Each number is 500 + 25 x the weight over the matrix's rms, rounded and kept within 0 to 999. Layers, rows and columns count from 0. Numbers have three digits each.

# layer 3 MLP up, 384x96, rms 0.208, rows 158-230, columns 0-95
442487531484506523559483509488515483510491510494528503504487554439455526534501505538517447486487524504562491525531490544480488537481492482477448540530530492455522468494489480495533482515541478485500478530504481513529500496506516479505492440558492511486526455476474500446489498492537509466
512535511511504464510518489469469503482492478503539493490506504531509473575459513466502482480513505509533507481529496493477464513489501445455505565501520485546511475495511462524500503474497488503518535485534506541503501501516512523499531510508506496534500539458490522472517487551490552470
451491536484499532501516516522478499495465489528510470469543489442512528503504540501537518484493553489485529496484474480453494496490484498484514521520472503527494526508506491505483529476536505485475476497474475506470571508529506495507468460508484492463526508493510473470535482508490534493
484481504509502513492446489446519475574463496468515492534484512487527521458485517537508540445504526454483549490484514536455464475503529499523552422486446544529481487505456476510551545527505523500494488497497476510554544496534500515504508495543475512493461527497460483474530504527487511494
472498538526499511504506511516491487456496517499486532487515489489490495479488456510515485511497468492476490528504566509493479502529541532488477495535519553495517514492515501503547511502461492510465503471503533473484496494529489480515551442481483493492495478491526477489498546523488503536
491485501462490540522484506524517508514506495504490532485504505520482495484487534512519505482478538504501493515513505501504508476453497493509509480510526515522516488477523482483493506506513493501503468472518506522519516500494476496490462506484515501487487489485478525510503529482514488532
486519488539468465479467558540557524460455512528554517532485484489509483546494505512507510529526452500506511493554497517545497545434455550517451522476476491493490480520542513472504509513527467477505495495504535509530452506463464533495522529509532470498486517471482508479461482466444532521
491482501506506511486495512464501513465480449552510479539471479447502492518508526504486508522547448451460496519498498544528505495499495491518527468511511478506481509503525520532494522495508574505526553453512511525488456501497504490502526488520491504463445511527471466503463486480468492478
490522491491491472506498497495529491466534459514527485491514513515491521503507483544492487508412518515500509491483496465461499525458513505518521460499485520519488526483525498493499528497512502520498469494506497484467546502430509494555510518511514492523480481496504528462518502518467513497
536486501516490513445528498455500518512481496468508469509517556487519487463476476511503527501530511491478502510510507471468518525497459497475517552482520486490506554493483507489542462481493503551491498484491510491499485540481486491517528488503521540440480501513531484512500514512527496492
481537514448502463446465520498524487506524457516510471535506505482500492528503473539482540522517511527543542540462487489457479496493489447512513497491479551489545532503465525483496462496500438487493502514521503508520506498470497516456476513485504476509494484496498484480549477484486463474
483498491513491494494487482501483500552518481518501439458489490476508509494481497499511490505485473510537528500447498499482470441517522496491494478471509504483493511460515506494505501468470475494474492494513506493503509525493489487488487484506502513501498525507515505505499512504496461479
461507532468529466506469468557438532511464509518484510504534528512498424538496549501462501465543508489553467476467459501499508504475483504494509516485471508541570476527510472543469499495544488460506544519478499515514543501520489467483486498502480486511511460485445534465520478497527558536
500498520474492500528510520529499523510480503503483533483469500496515527543459510507502495510542535523507503508514503472490477507494462514507490500520538481473481487468492491497480494488541499491517507485489511488495509530496493513504517548491539484469466487511504511494511512506502492519
506504456504517512470539497505507475475530540561529526490496504485517495491470478481533494489488475539494534484473523468506497502458517521475517495460426509462484530501477498474530483533524532485498530536528499474512488504469472498496485496520521500510476494498459498487470504509508482521
510489512490461514496498472479460541531501487496481538517450538503508483516496470476507490546549486459437516520447505520498509498499483508517536441502505525524511478538505475543520569475495512471522466470473501498514468477526506500495499457531506503462462474513522461521536499493506497525
499498476516513514529516492565468501514489519512491496501529534538511531465446438485572520472509467478512498442498502540447466483541494476502481515461497557448508473468526512474500503531481500483564528492521437497531454491543507496546486482497514448464519509522446472455499529556495490455
472513465468516513460452494482463528510533445497539496521497527507516471542491549499474519505499468500502485472511480528501482513496451538470462498530499513506514487512506514494486468512525511492482471496538482517527475496501508510541494483447493503467462486516499517486504485497483555520
495490515527497490509501518506535505525478498503502488528481515458500487484498507521495471485495523497519502488486515514481474482472490535510495469505503494479509491490532535499473515530516504499468491468483519517493493530491510502466491497507501516516482497501488553475483500500494504478
461462510537479553488502495489458525568482501455490503478468547497491479519504494544526509532503500490527502477529516497470500536471471493531483472499490522490515483478477501497460534526539499515541492452555450516493480485511502481499513474524541500444492489474485501485468570472513500477
488475511530455518480495510483514488509513468519491535495490474456500513510498497528493513523482506450475488516527527507483505492478536494500510472484517519508497492497520519492502504516459513515504505461510497517508499505482504521500509439524500507500503482506522540502492490501495505505
442491503540499485459473541475538471462487488496504421545493511476488473516481511499486486471509497534511506516494533514497485471549490504526487468496496493495491517533516514472516513505489491476488523518493507483472543492509523509480461495492515479491483476490517478489537488483481482494
569515422527483488500516517527550523484480510506493475489508472469485492511530488469511517495508430511505493500502505463506513564511457453565509503472464517486465517504521501555509478521530454492526525503520476454564469481418478504509507497497554484519465455484457484498496476531507502490
497482470525476493474478547458500466515514492485501526492475507510505497544465501486515438476510525512494462476513506464458536461513486518502486472436516475488511510485488462500506509509500527520498519499491497505509455515485498470483517457481474564515517478501520497502481510547502527511
510486469474456535461476567521480505472555508459467499529555510514502479527494490518502560504521529529490512485507530494467495496560493449489539473521473479529531521504437465518564496488474485514478495555522486566457455458443503511536477491505503475478503493481508538473529488512504515492
472502459521491515502460512491474486467507500450490487473553470489474524452480505519509486455424509510517491520489519492470481492489523481500479454456527502509493509512475481488496512540493470531441491465477491505517517534525450527497490494497506527586496506496482488503526554565471469511
529481475521502491518494590525457505459499464506465523479499539512555534506518514504509461506550492513512553541524526491471493434486464497451519482501510523474501510471507515502553546505491525481475539551467513513494476495549493499457488500508513455552513471512506484449460537551487504492
450497532541519477460455479506473506480515521590519536517517553494509482498506447514492502542483528450481517457503510476482538540502444539523484471487483532486533480526539521516497502484513495494462473469532451493501466458521512464549435461506472489435514488464530498482514514524489510529
505525491526462465477493484474534485513492472501536484524491513486490512486517481523493517485521470497522521549520548517524518492492521522489508547471466521509462515511522505470507496486495537497535521527488466505485478495513499491524508526508522507492498487512513470459498480485499521493
483506475522478531533521488499501462500497529492462569534535510479492520485467479462483518517501564494485490501548535503496500511457479521430502501457526504489519476550487498482524489435460496506488494498510549562531562464529493481504466507533476489481540497468492494487536502525526560532
456493516558482488504506465465531486526521471539482492511504501487455503460524493530495536500515504505495475490524555492509524529491491576518454500476494523495507507492495524521519527486462544498489490470470525480523555468511507483533503528512520516514466501493493457513521508478484504476
509472515477511491515482443508456529522459476522506485481508495473480500559477472521497562533591489468486531453463437495437517504529525415527499484499533499486480504471526508534497530528492489525520517490479490472527463468548517509500537474488507499482510513509533467503527464501521521499
503496491487463528490501559504512485524497491522462489486476514483479475475528447491499491500522490502490510517520506527503518442512519501544483510485503520492518496486497504490516522448492480473512488512475491506527491473484515516493455455521498517490468509490460504525520514525513487502
489513526488502510528548497523515483494505488525496521514504507516499516557502508491516488485487486567502493492512489497472512498474491504480521469544489498530493549495513515503498510465487501467523529537534512467512523471507467499488504491530520481523497480483498501471470518550482502517
493490518484510490465530487485473495486523516492512506494506512495513480488484567490507503539505520495497515500495513510476501516490517477468498487464481525493515481503477484500489493506528491501540528482508515499501485510500510500501504481496485510522496505520501519491497506471482491524
503488502500545485517497492514498506519509494488487489489496516471498485492477516519455500469512500496498507505516503508507483459522491535461496497466532494490505494475519498505493480497506531507451519502472513475495515508520524496516521489496508516532525477507500577480456495512515486505
482457513442486523482482511481547441513517465492484533544504506543494494540512470511475467556475506504485511501497530455482493516519476510473479483470517499496520489465523490503475528425510521511509485529477457555506509494548508462478509514456502511491460474483524506472479514513481537521
517504480506468506476508534468527466511531496431489531527488504490482500495519473530527479495469490543482497536494513452518497537516514458448510497481481518533524547464493491524540512496444524510496533516493505484496485484495529500509488466530503446503480459514462523499475480509485467496
528476505473515502494523477522469532538534492487512516470492517467557529522505516521516492464447549518501537478512493471463520505490508488512497475472493465551502476498490494520519515533501521505527536515533485521498529495512464559510541486495519511524490453463488502449461504510458529498
557476515511504535514491518503530515522487521481506471549517511490521505500531431496481458502473491484529529507491504468506488483466497468506500521504530523473512518510551508490507480504480491541518493474535503475496467496454495508511527539505481498488493473550496501517500513509514468477
467530505442495462476458531488529517502523493497517518520419540490548480531525536534451513513526515467502498497492464504462507485509517499472481474487507471526515470546531532484516493476532476502502480513486502527507497508521495509522488505474568485512518543555503507513530475502486528556
499511521529523473496503502497481532526498499517507462518519524516480492505467533573546497514478487503504537428466494499452506521477523466482502492486447522492525528490483462510482469521534497515506509499537509464511480499500496508536503414490516558521519516459493517532522515513453543522
523501458550486495470542542536456519522509514530545468493507503499463543497494519518504497496478509504528514465492492496493480526494506503492495424504504519495537491483525479528481470496549476498543527545492491480477532473534499486437484528497515497560476516455479496454522523527463480508
508518538459487479488489538575543479508483521513535558518479490479513458528516435463506526494526530589525473561484528436496483479473492485515513495551527504495505436575512511487488504479492435478503497477539488566534494512395488467522486528529508487456475469490512513492542496529525545509
553487504502472502482453455522515535489475477499486527502511492537475490514481504505497465477504546480538486488468456495465499529560526499523516488477512508517514480481540505557501502487485487501477452499541526492530522506492485497502497503491507506552491499507500505492511486507465522521
488491533466516485504464491515495476482464451504546493521508509495484495508518490458526473473505503519532477515469499476510476496537507497484503498523471521493476499519507535525495541545482513498546490465510509484505509502491485515481513489489490493496487469502500510540482501546551489539
520500482521496512510479500492498492509511486528503499493521519490475488488549530485519519502491518489493490536490505493475540500505508499533508493494508527492505544529501544508506464503473489493494523476492525495511477493444494514510481517507494493493506457514509484475485508498456504547
498466502494497502458495531508451548451518506511518541560509509491489505511472488496484510555516524507498517475533477470517462479466519551493465472554504558530497540523508496474529516452491493493506519497474500507450517503500454467457473498557494513473530509518471509455430511493547511501
498473487534450526522524533476472479455513531507520504479479514490459499547516497481441488490470516481515486453509518479504507532472456523490529443516495531492495520521524518531491487545473500500515539526491481544501538507490444481493517490523493512553483509503484502527501519478492438466
539519513517499500519483505492519505492490519457506507509486489516494499494494469524480527461537505561498505524508479453510487474542475506477502491511511508474523500525524484545472456460511543501449495503509463462464473479493516490506475516475529499492524508435481519524518506519487457475
482470505557477528486506497454498507495485482533508539503501495489507514499454539536452523508589508533491519498523520503516450532455441502498493501495500478442513493514495487489513498491511445507507529507518504489485513484545495486522508517487501534516515523480530462498498473493510509480
477462504473533529546487540542497541536488503479457475483509507490499517515541554468505452490541495517512492515469456532457446536466500527530506480520531532525559498512509478549513460498522495515496517519483510487519508472528467513496494490476521529561486466505498506501500512478504483513
510561488502480513498495486531466506440500492476524541503514526499489481528468463493461522511495498520424490501545562555552530465526441549533467495491472523494465519492492523517517455448470511503486514516487448458506499500495515491536497493493529473445479532485522478536507500519525476470
499494458507487509528511466517509484509525492482473476511458490466465469480461527537480493508485509514524491527504529477495484537484508467467471524472508529487528516532500492495554469491510481511549495503508454509512442505462492504542531484522521533507505490493464579540546504504546470498
506511520484505515497479489506503500485493502464505495513506499510503498531507480475489482519478498509511477533491468505475509475505508501480504466501491494507501501492526516531499512501504483500500494490484502509495508518482517467519483520489520479486492476486505513491523503505493519512
534482465478577461514439532491522508546476515522528510460521512479505567498558565487536513439481553529509489485470448469505511452515518539447507534501443486510546487510501479526480459517532498470461506536528540529521553532455493543508441532507487474553456469547486487482513453507477516493
409485493517533478545461450490514453519528403534518493538419483463487534520418567466559516447521492454534528469526481462469507461523514490523518464491508526476482535458504466504505526530434519503485543522482453508526486463544564462515522543450527508518532468543507498511556464494533496463
511539511500493471449515515536479482484520501511517503503479523488507505520480488489526520478502488521498512491496508495525506485505503502478519504493479495498507517501498490506504508472491506500508525506505483486503485485506496515480509499489525512506503493487463518499499509514509478486
462482522518487486507497490502516473497510510493508480498486448489513528545517497530505528517528493466510502512522473523469505483458471529480507499489500477535485512516484499490495504530526487505470539523495511514482495465531550484489493472492513508486507497500511477520508481497510471493
484477475498482469467486532470494480505539462502503469491479538488500479523492505530497478476507492508500510498500512463484469503517440516483464533511495471466501522495506458504541487496518487457517492531526515517515487478518529466510531484510504519471509500504524517486481491525483498461
485492535507519463519486491537497500509486488513507476519512492499508506535493513491519479492543515497526503480467511512498490528484508507530494475512519512490525506509514499518507449503514515524491473485516476480471520478479519500485507512485516474510480487477523498480497546514503487479
477514516508536497461503460496490509473531531500507519525492529486494554503500506503466499482487496544484501480516518498516485475498484538476474497473442504519474490481494548511494479510486513515495503501502489509512550480508484493499505498511504506492484524508496474509459502518517479498
525517484511460501549488512488480505542474519484514602498494539464498496500501465494531467515487544452468447567522503524506497444487500505506474468510534463495507485498514480484488502490526486488499456512511548500493487512526484504549455512465489472450489480503496512530480486492494492457
501500543495494509483487495533524550510533511478496487537497525480514503526501502507461524527479481456505504531465517532498474491503497486476505483492529499474489483464527494516492498505514506523455493479527530512438481479536497500488501518496504542439479517478538448486474488500494485465
508468501524495516512499498508516503464480495478520481506543531428521524541531480524478487505504509470449501505525495476490484416529515489501450497483498477482501529494548532478515501511480508500480511461504491519494496515452494496471508505503484494522518514520527503506503453514467464484
480492527512479573504482514493509466475552519491497565500476492466501502523494485494515458500471549523513508519541503479532489528486496556487507480477511505496479462507485470497490520501500517529519500504559476539485492516514500536561518488506500503497482467529499489510512538459512504507
499490492465511421541456507443488487482502544443564485489532549528522502484538547495545512494521490545510489506497500514480521490509471534490507464556456542498459507523502503518485476523514512504492527541505515461476468527447537519493498507496503486502468513470512448509491490546453473494
467529532482520485439487538561475548502503487550473524549486529491448543497471541550469505522528510533490552497509484495480493533498482486518487474450532510463505504478482528502520508426497471498479519515483431513505553494529474498495489534470508470458494550491503546495518484501535475517
509488533509514510505509516459488499520498501508523486506467496481496477500510509484526495479489496509483495466514483482484509480476504495505513500480494507507489478462490492504520486510516520500513490502482503508505488508505526497508497499504482520518507503513506538503509477510511514504
508525524508489514469471510518555516511514504481468493500507501489498493500467530538480517522527498513509504509451477451513486514489503477499510497500533516515504504564508508533528517446506496494477496500496482528501508490560524512510500490498502492477495499491484550532518511525505490475
513524489501498497491495515493504507515505513513475500480527498470517499504491487475481498481503462498529475508490503507505492510491499487518519508472464503526496500496507501518501462498496506489497511500526510481492480488504456505522480491484504489529503497518462533512495484524522494498
494512521506500511480527534435551486475521481492473484519509477542491482487508546484485499460526528521514491489508492512488463522492497515447538499517515470513498505503494479526519503497507435523462509509502488533484561548537484496504474495504499502510476435526478477501528529501488502525
509486501524484463548471483527504482515511517515518538498473521468502544464497484501505462557499498530482476526500512446503495505479512593530460531480496516452534480488485537511493460522558505502471512464524514540502531513467488495490512518500489503505466484530507564451495507497489521532
# layer 3 MLP down (transposed), 384x96, rms 0.173, rows 158-229, columns 0-95
501508510501536512507461494540472475513545516460499498536516498499499540526499484515485480533526494535507511508500508495433521555500515478523474486502525460447495473493518508512570498534451510491439442501547507503496504486469468496494515502526507533504522427510484521511479511479486486474
541473465506445499512499471471540524522507489534493457493491520511490490443504533514482519501522529500472516537506486528562523484488497492524493500483490501530521520513500504524520488507502513486485494481475477476485472489481497487514475510504501533479528498498464493510483502484485461508
563500474489519501483515516486478494488502487519503485475483473494508490483514506453539521476495482505561528467473486510469503579482512501462491474521521490511467476456470483552497515468451530480533486478551509477514531512519498562518529502488488476523515512521564481483500505495497510499
502471537554546515475507548461502493477522499485514502495521490526500524498510515585509496519520474528463474494545490474472510513459524507489526511489487521519471505499489549485490536563455510484504544501556543433496539515550503557500493528479495464507441483456532443497527474460481406545
528519487516568475509525538455534499527488489495479494483507508504505464534524514481503471504508495484493485478515533512511546476495489490493528500509478486526467474503469478467532493503523543439497483532506511505489511510482518517492475512492499528501511532459504522514539505493529516477
501478492542490531475539537528488505472491500484503523480481504486501530491487499507517496504481500516510517511500506481528554473536512550510482506516478508493459525490490485501500478529506503514480499514514479513468487505505498496511464519509469538485467502487490484537520499492492494488
491509487514481547520496467477485483515533519472497495504497519524496527493514457511483516491495526488499505509518485535494505454543536455484448539527552478513516539484501485484494484490455516523480485503464473510500511477544530484493522495492479528521524505519486511541514518533514460520
490513469468517520498511492493498496510506486484534495471483496525478522490507440500515529489485527498557530453515470492493512515522522482528497509507512489493561519515502508524472475498485466525517504522477497542507571518485500489497510489493539519544477505482491503530459495523509473457
488503504547474514511491499507478492488500473538449474484519513500503482476493464483495531467522483510479533531502520482514484512509516490506497490517491477497458466508461512466478485481519496470511474487491506467503453499545515496472523481501444521500494504509481479503525466474508478524
537527497505502521460472491521521563554492499515495478499473491484515478462475468467458501491447473504498469531517538517473488492516514458505544489511500556502505510496503498476538516460501484514486507519448474508498484525502446489506526485480505511503520476491495548480456482533485495526
510487504490501488484501506505493489513523467459538484518448473509478475462491472491490525526520548507524510536560512474518473503499521521512485508450512569495506453497512507514535483520480511468519497506537499504509492473492513506487503514488530502510533458493488482532579477510480497515
507492536494509486485505491495473491480525521488521526507472517505505514508477486540484497501501515527475508472495478497449475471468513493497483497515501470519508510465475522465454476529508557564475486511494518529488512473491494508485460482494511490505495479495530523462476483495515500498
496490453521525480550527467499525520524498469476535511456492502471477525512521461526513479525520482550489510498497490491501468502457526458483479544470512499484500561478462480468491453492532506463469478480517542495521496541504514491513488520569573523517492529483531517545498535502489503448
521470519503447512510470504515491491501480486496520456486507474514491493500498466558477490517521496526518470465461511478484487514504525561505446489469500466517543508489530498496473499493516467489520473488519498532471497513547488515487515498534493503455503518488496500482510491464480494486
503515483514513482510526442495451510520499509525501501548483504499475464522564510485498493580492454511512531495507502520502506502474504489496429482484529524497459463517536468509472482487504485511510465528510486492519483494501504469476474506499466513535525494543478455498504485537528476510
481472493482496489465474480476487480480471497478505463515513548539501498464508513492451486541523463521523521506480514511531509498504543502465454519530526519539497535501532511486515511479468552522482528480543525486494524505492522471450493459520510541505485506482505497492497521487525521524
500486508469511469435518496511470529513541507534514545503540493520512482448480540495525492543465505473515555423446500530473434539499471495508512450497484464516512523498537506483521534496492529545589485463486544432503503419485466536510495502506486460486475525479472490502525501522505496507
447527490458478499525538490482491524525515488463533502495513510521474475501517504501513501500498471503528497471500485529503499473530531471457475491450558478557502519482507509443506505464503495492527554489486485515504545550522514503528504491493481475513526508553503514476511496484533482508
517479488494501489493475487500502490498480484499516501507472502465513482518531521489497484486507477467522527484560482486460523536550496538480490492495502502499552529523538507520524519488513446513517518460523503516533482518506517506520493532498517498487502521521491508478492506497490479480
502513495459497496536521515564536512470476513525529469487544501461492500468521480489558486496490485559486523526522485498522530534536480524501461481494501512496496488495541492495509480525475510503451492517491500480483488507490530476517485511489507514541510463539544518520471478481540474447
539512498512486502502492521527517523507479470505516518504496469484491488510505494560482502548497528496535497495505505487505483476474523458513520489536493504530526510495499504516483524532500475489531547510508500510483473498567462552481468476501497430537468477523490505477509499497489483525
514487522469533473500536459534462515497494520506475511490538462522461473459466526496532556517480516448519531455478508444486531547478501448519538518465488492491476491469474491483494470512472475531498487481474508509527500486457494502528487534502512505482515519557483496488490467497499498552
490520477492510532474495526518497483531537495523474480480568505476501489494549492452512494455521493489516492514476516530532558439508507516442493516523484441498480460509547475555504480476519495519484484535491517478520495485494509539446525536508495479523467526485554472566521485521525530487
501510492505499501514489495502478542514485551500461469495516494531478549490519499482473536477539497503499508514524489491494479442533528508536459504483503502475514482464488527482502509521511498414534495509494506488505525537496480521504515473491463489511474519493475506524515515538501464521
549508493530494495468495536508481445492485515447470508536506497540498508496524457530433582502511558515521469468504544504537472462539557470533477491511473508505521495532443475466465522463438518504489479507511513486480479508478553502487517500493516446549504397530449496485492510519496529477
493577457500500526525504493504469473536452476537520480506446491543470513506493472482494499507506555543534529506541527531480478502550495470504486501461516461528462497484528549481485459506458498471513499491498493514488544502473512537524509511506514538505525501489530517483499489517505510490
534461488501508473476497491498503492491526538504517502483515438436504490507500500503520558542514445423482478517529505496516499463469487476517472508529569488495497568560535539490560540504519474525486501506533507485479546452521622557505484530543490473488510494495517477482520528524523502477
524475498525502483446423500472515525541526493533518527497549500482539524511495559499498474521494501493480524484490460467464539474516484523493492529501470446521511497535483496530472597516485473492537480515484489552476462466530474488519484472485491472452489502461497519473479547523517487485
505524486507534513521519510525508507505505522460519477526518470481511503508508516476460538506542539521491515479524484497503492469525491539558494480484503463461555520549486467508482483543503505508511488503490508486483499493494522529522508498487502538506507553507512538510458478476531504462
511473462486529522550520522497538456514519445538506513503533504470498556471442492503495468499513525525459488506477540515478464468478526503445488508520501481522527476483504475476496539439478516494520484483491508517504576499500472473469516476484534470502556465506492525508533436511568499512
526505498483484507514502565510528499483491520439500560512499463532518507523528519480508520514471522509536454500480521477481493472483496483503513501538488486499505486547512483503496507522509501494502507516484483512504462501480534516474499511499480465517509482497514557482507513499510494477
525518496480511500538475505496500444478453491488541501507527446453502448491526500516556525508494426444519490495483481502478517472512487507520481525564525493501522507522479517506482518544480474478495554498501466450492484550482507443555522455514518529451517517444535448517567505516464501505
507503495489514478496510455468506523467482502469513486511498507480503519500461523505493517496445495489492507472460461480476528527510456498466489472517495481531502554493464454528501485503499497478495486517520522500473483520513486500526504528450488501470536500518527505483471492452496493534
478511499516510512460476505542511466512501506495441504515491514501478462468432488519507491478498496492532481417496477500485487506494490490505495516522473491493503427498466497527520507535476524536491470458500513501477505505521522498546501453485507513526498511493498507517518530505512498494
489490511490496500459524507500463497464495503507505518449471501496489499520483532525464474534496524496509493512490482486471511525483515465478507509498489499495518486502496485504453488505510496509518523510516537515496488493544496506470510538496490495498440475513507480488471488448454531548
497489482507475482523469478500492495477500505485491471476483512502499466517489518512458502510518505487501498487529494512494542513504469516513477460515502499489490523525487471511541519497520431464499553480489491517510477498471469507460524511510493501487518505518507526477483477478511479478
443502521484523467486476523487481465505536487509491526541552540519544482487476466483504487526510539540445502507511548506499520520496474492446486502497491488509508535456525462469519512452467480520541493514480470558479490499534492530467527486503493567461484487486506535510519509554539564531
459482519523520512451512522427528506495494482484532530478482475511468587481502479500511511481474493546482515468501495548520495528520520499487507497538506508510521532493470505502515558456533497475502486501456516421441502461480504444525504525487491513544488493446524496543505479516511524491
500518538462487511541512477471454517539502537505469461513461488492547552510516516481471521472466544520497463523492464510471511504476480474521467527502557482520469502474493483512492479523492512485493537477490496526524488532503461532512501444509467523465492456531494491502485496528484473481
498522507509493495495520493470474521479545504470505489484469504502466492486477485478486475463509510488486513547517476547497500497502525474493524497437532473529474527471489499530511473471493495504520529491454515520534502503525513539461534472495519505537517524492501511486505484514497515556
530454487475510527536544484490500486516471526484536495489534536516516476485480481505497506454547465502484458465513539508499510518480506514493486525486485497483531498461478496510501411516479545507465520491525478484500505473445529494476525505462495468472566556520512526488516500504551538513
533530479479490521518534507530516457452530488523532513531488512466472491507488494472495512499500518530481496540531535465556523449479487507526495504483509479465547513551493477504536506494499468513525482510501522471523552509523513497491514520528531506510519509504532488542484482494488496503
507515469510498476528482509471485522539514507480495559492449521499473565490513509515540490504467479523512539496478516524504463553518495475497472456426580509487531521521496489539457546489530518528529531550487494462485519452505478491495521555494503481524496496496519493482556441485474458559
455494470458524533513500514524527516580475470487484522483455529513504471468555515512482548466568494499528496559504507465513458433521501531520491478525488491461500484512516503546511461577475419476513484538512486569488556526431562506455502482522511495445535482447475492498557500524420581499
513513461518466468494508466479473510445543538492481464493507483470482477498489502481492529508505498516523497458526507503521454510523471511531493511519486488463453489512490492476474507475478506515475488491543518469493482483506497518489508499522470521467493486486471502506480506470500479424
512478501501515452499547511513500502479516561519497516490493518520507505489473523517521554517477503560519487511504517505543481544519471507524482494499539490498518503514479495493512495467484530483478520512511503454453475464493521506511503503488487509492511510506474529488514462527506521475
478493474511500524500472501515486522518471443526473521465496534476478507516495525488475493461501506471523495532452492501484480481489542501528522502516488493492479509504497505459487483481505521524494534490509490503537499468478489496514494496497544522460553515531477494483476506515466497533
516483495436426545488529475462535466485494503465452520485489479471481507470483502474487483530504543493521508492520520432507552461507526522479473485510452505502507533530559541508458436491536513558493496528475515488521506490492467524484512505499543481547504506525525500541485566521503531501
487520537462546467467490510463497519480503489504526438456488508478498525503525496496507528495517481506512488517493500487538490483510468507504488482507493453482545508525511548480542482500511480455472502528528503526484541491488468515478498532489501468508494492500520499529535501471524529475
507500513485529489471498506498502510520532496525482473499523502467525493465497506484509541495483524443481524484460498538489525516501527508482505477529501494486500488519511522506552529519481467493518513484480535496515533499518538524468483459538499503491505498537500480511499471483507550500
530479521516503518509513468543501473531488500522533498471503515509526522462523470498509558458491451505519469514493497507524443482478494491485507518533525494499524493507500516487469531516504507478477513503525485474489479463528538451504469519485467552530512503519515489503510474516508477485
503525552468518508518460480518475519498508536522522503529503506464492460527458528500528530471517525492512540498527494504485524479504487482491460507512536504474509494493518517469484511485534517522514529464508486495530553443465504518493497536485528436519518475482520456506500487487487531501
496483509483492487543527508484508500500512510494488492513486467482483507477499503503526500482520510498535524497480468474487482524506541460502515545510533475501503512510495502496472543495519493486506484480501538515516493487477469500502507521484488510539491467493492505507517503453499500470
459457519521485478487456445535526503475517471502551565485513510450537532528529521525451475516513514503499494524510516520505522496499501536474519493482525545488481522515511454477499483547462496511476549528453492514511471511491475476502495497505525477541491492519521476499483479472498492458
511484564470519496473475499504496515488488502482500525516498534504497518506532468516501485521506489493508482495490502473488525480506503481506508478486497516529517498523528486547502496498519482532500480497520516507494490513511506476493480519491512481482469481501483512466517527527521485517
521486491515501457532509506473511538465493523530498510551519458469599502487524471475558494494497453472494518504488479463515537508530499525490487515475473552490458549462530510514504465518478536552474561493470514488479509520522493493481491472441540576498520466532438475512448492513577558460
517496533562515476478469519480535480501493486481486528528453494549491496469484555450535509461470531489530542522466435523490487511494448490482550425533505541474478468569540513534557563489448475534502562520394521501517503515538460480530429492460521449508501510488463424485496517520499474528
484463539493518558491482508521499485502492472473513508546506486523485530499479525551502482520471498512530509484471460492472505526486460469488498481499522478513508521477527488498463504492514497539518491486480490538493520494500488493495482529545523459485509494530533478531511526513499513508
517508487533462488484506554522540470499508503512522489515504485500456543512502499503495473478479457497502472502496517513507535490500495503534489488538517519529498469486504486501519506520536512502511513493476540536509509467437467516490465482498525520506490482490527526485526472525480486454
465541508503460561514491482478444474548505529513513514518483487504472490492512474489519464493535539490489462514464486517504500491498493487478515513513508519497493455494493518479518512506523531460486482511483476526492495491527491493449474486514464517479512490532533506491540481485511488483
448471499464487488527465522451521507481506484526498487507526553510499515501486502509495532475505505492486514499490446502501529461468478501476505535495516494502512523489460489525442520460512533469536518499508504495487474481513483495504487502518513516466515499494519475477494450549516491439
490514549484484502469509487478494514473483523518485487521502468450521463492477527520482471520487478478432513481511496476447480490511463507520501457467502515483495492396522505525513467500503531519484545502515479526513490489502498509511487546499555499496469491513520499416449513536490531528
440477526488531486471502470508500510491517495506488468502532477520484526497488536508468494512509491511528525475449490490484503537483529529492507510515482505493499549481514514545514497529483492502506555480486507489512526511453486505473548471480491514520503516497508503491531492486491501526
505495473459506475487495506534537522479526519429484460487489509510504506463524506471469527528500514449441500453490491493483491490496514514486528511478475486500525521508508446480520508535479510533523448500546521548488511556507526512495547508496478546484496524492462501498488492479544484518
496478491467510489545485508511490499514481522521497503500515492539510467493488545474508529501486503529482501497507476495500526537470537509508507481478451499551495480482449515503486483447501530508501476488483489491486509488499486454539510511498538515512457522496451489526509530491496496498
481491536590523518522481533432524500517492450531555550481457503476522474497499476472519444521504541539520459480496506498492481497475495507477514461464547483542471516470486475491524548493475554472481514534447440520468494478525481516523530506521528554477482443491525493467482538540534465531
498480470494483570492513522466468485523498506549485494495501483531553501478506500484473463512503494488510469524510514488550573487573477484489510534503487504513486475482533463499542464475504501478522471503481517504496466506499451519502497496503493543512537455569517525528493504459466473487
533489511516439531471504512478533508541442514499495484480493538516513536430478523522494481507512484498515473524502526500498407510546506511494545517495485477512491518492492534512500533524485481481507494487470518512450498468527486495548472477506481454463470512507551514470491484518450527523
525478525482508509481498513481514482502460495502505502479515533509524485486466482538540487501539511491506486524514459504531484503499498521504498513507530488509519510501508534473479529491521485505498528480507458514519505500535485483502466498513514494483494519508483508496521475513479533552
496490526490504532490499481482479482498479496550513463522496507486536483485511461458518486471514493520487548464490516535465470500470476523473553526521473508494496486493498498529529515555463520540511522462468558481436534511501512527513474529471501473545499499506506427497510498481484489511
514486507507504522487465510486502507515491502489488508493504501502562514486522469519493498507513469509525498498475485476523477462497491505500503492497451520499524513511510543533494485515496519523480523482549521461547423495507457546537485505498520492481496484542466521520509507528555470550
502423477501483508506548541459518518500485460509514493438467509474451519519492491493489516495481417466484500489518424510505517498493483481451529519530494508499521494496493493538484519518483486473428491491494497457470501493535486495474515472534531493496470458503489525476503509497481496499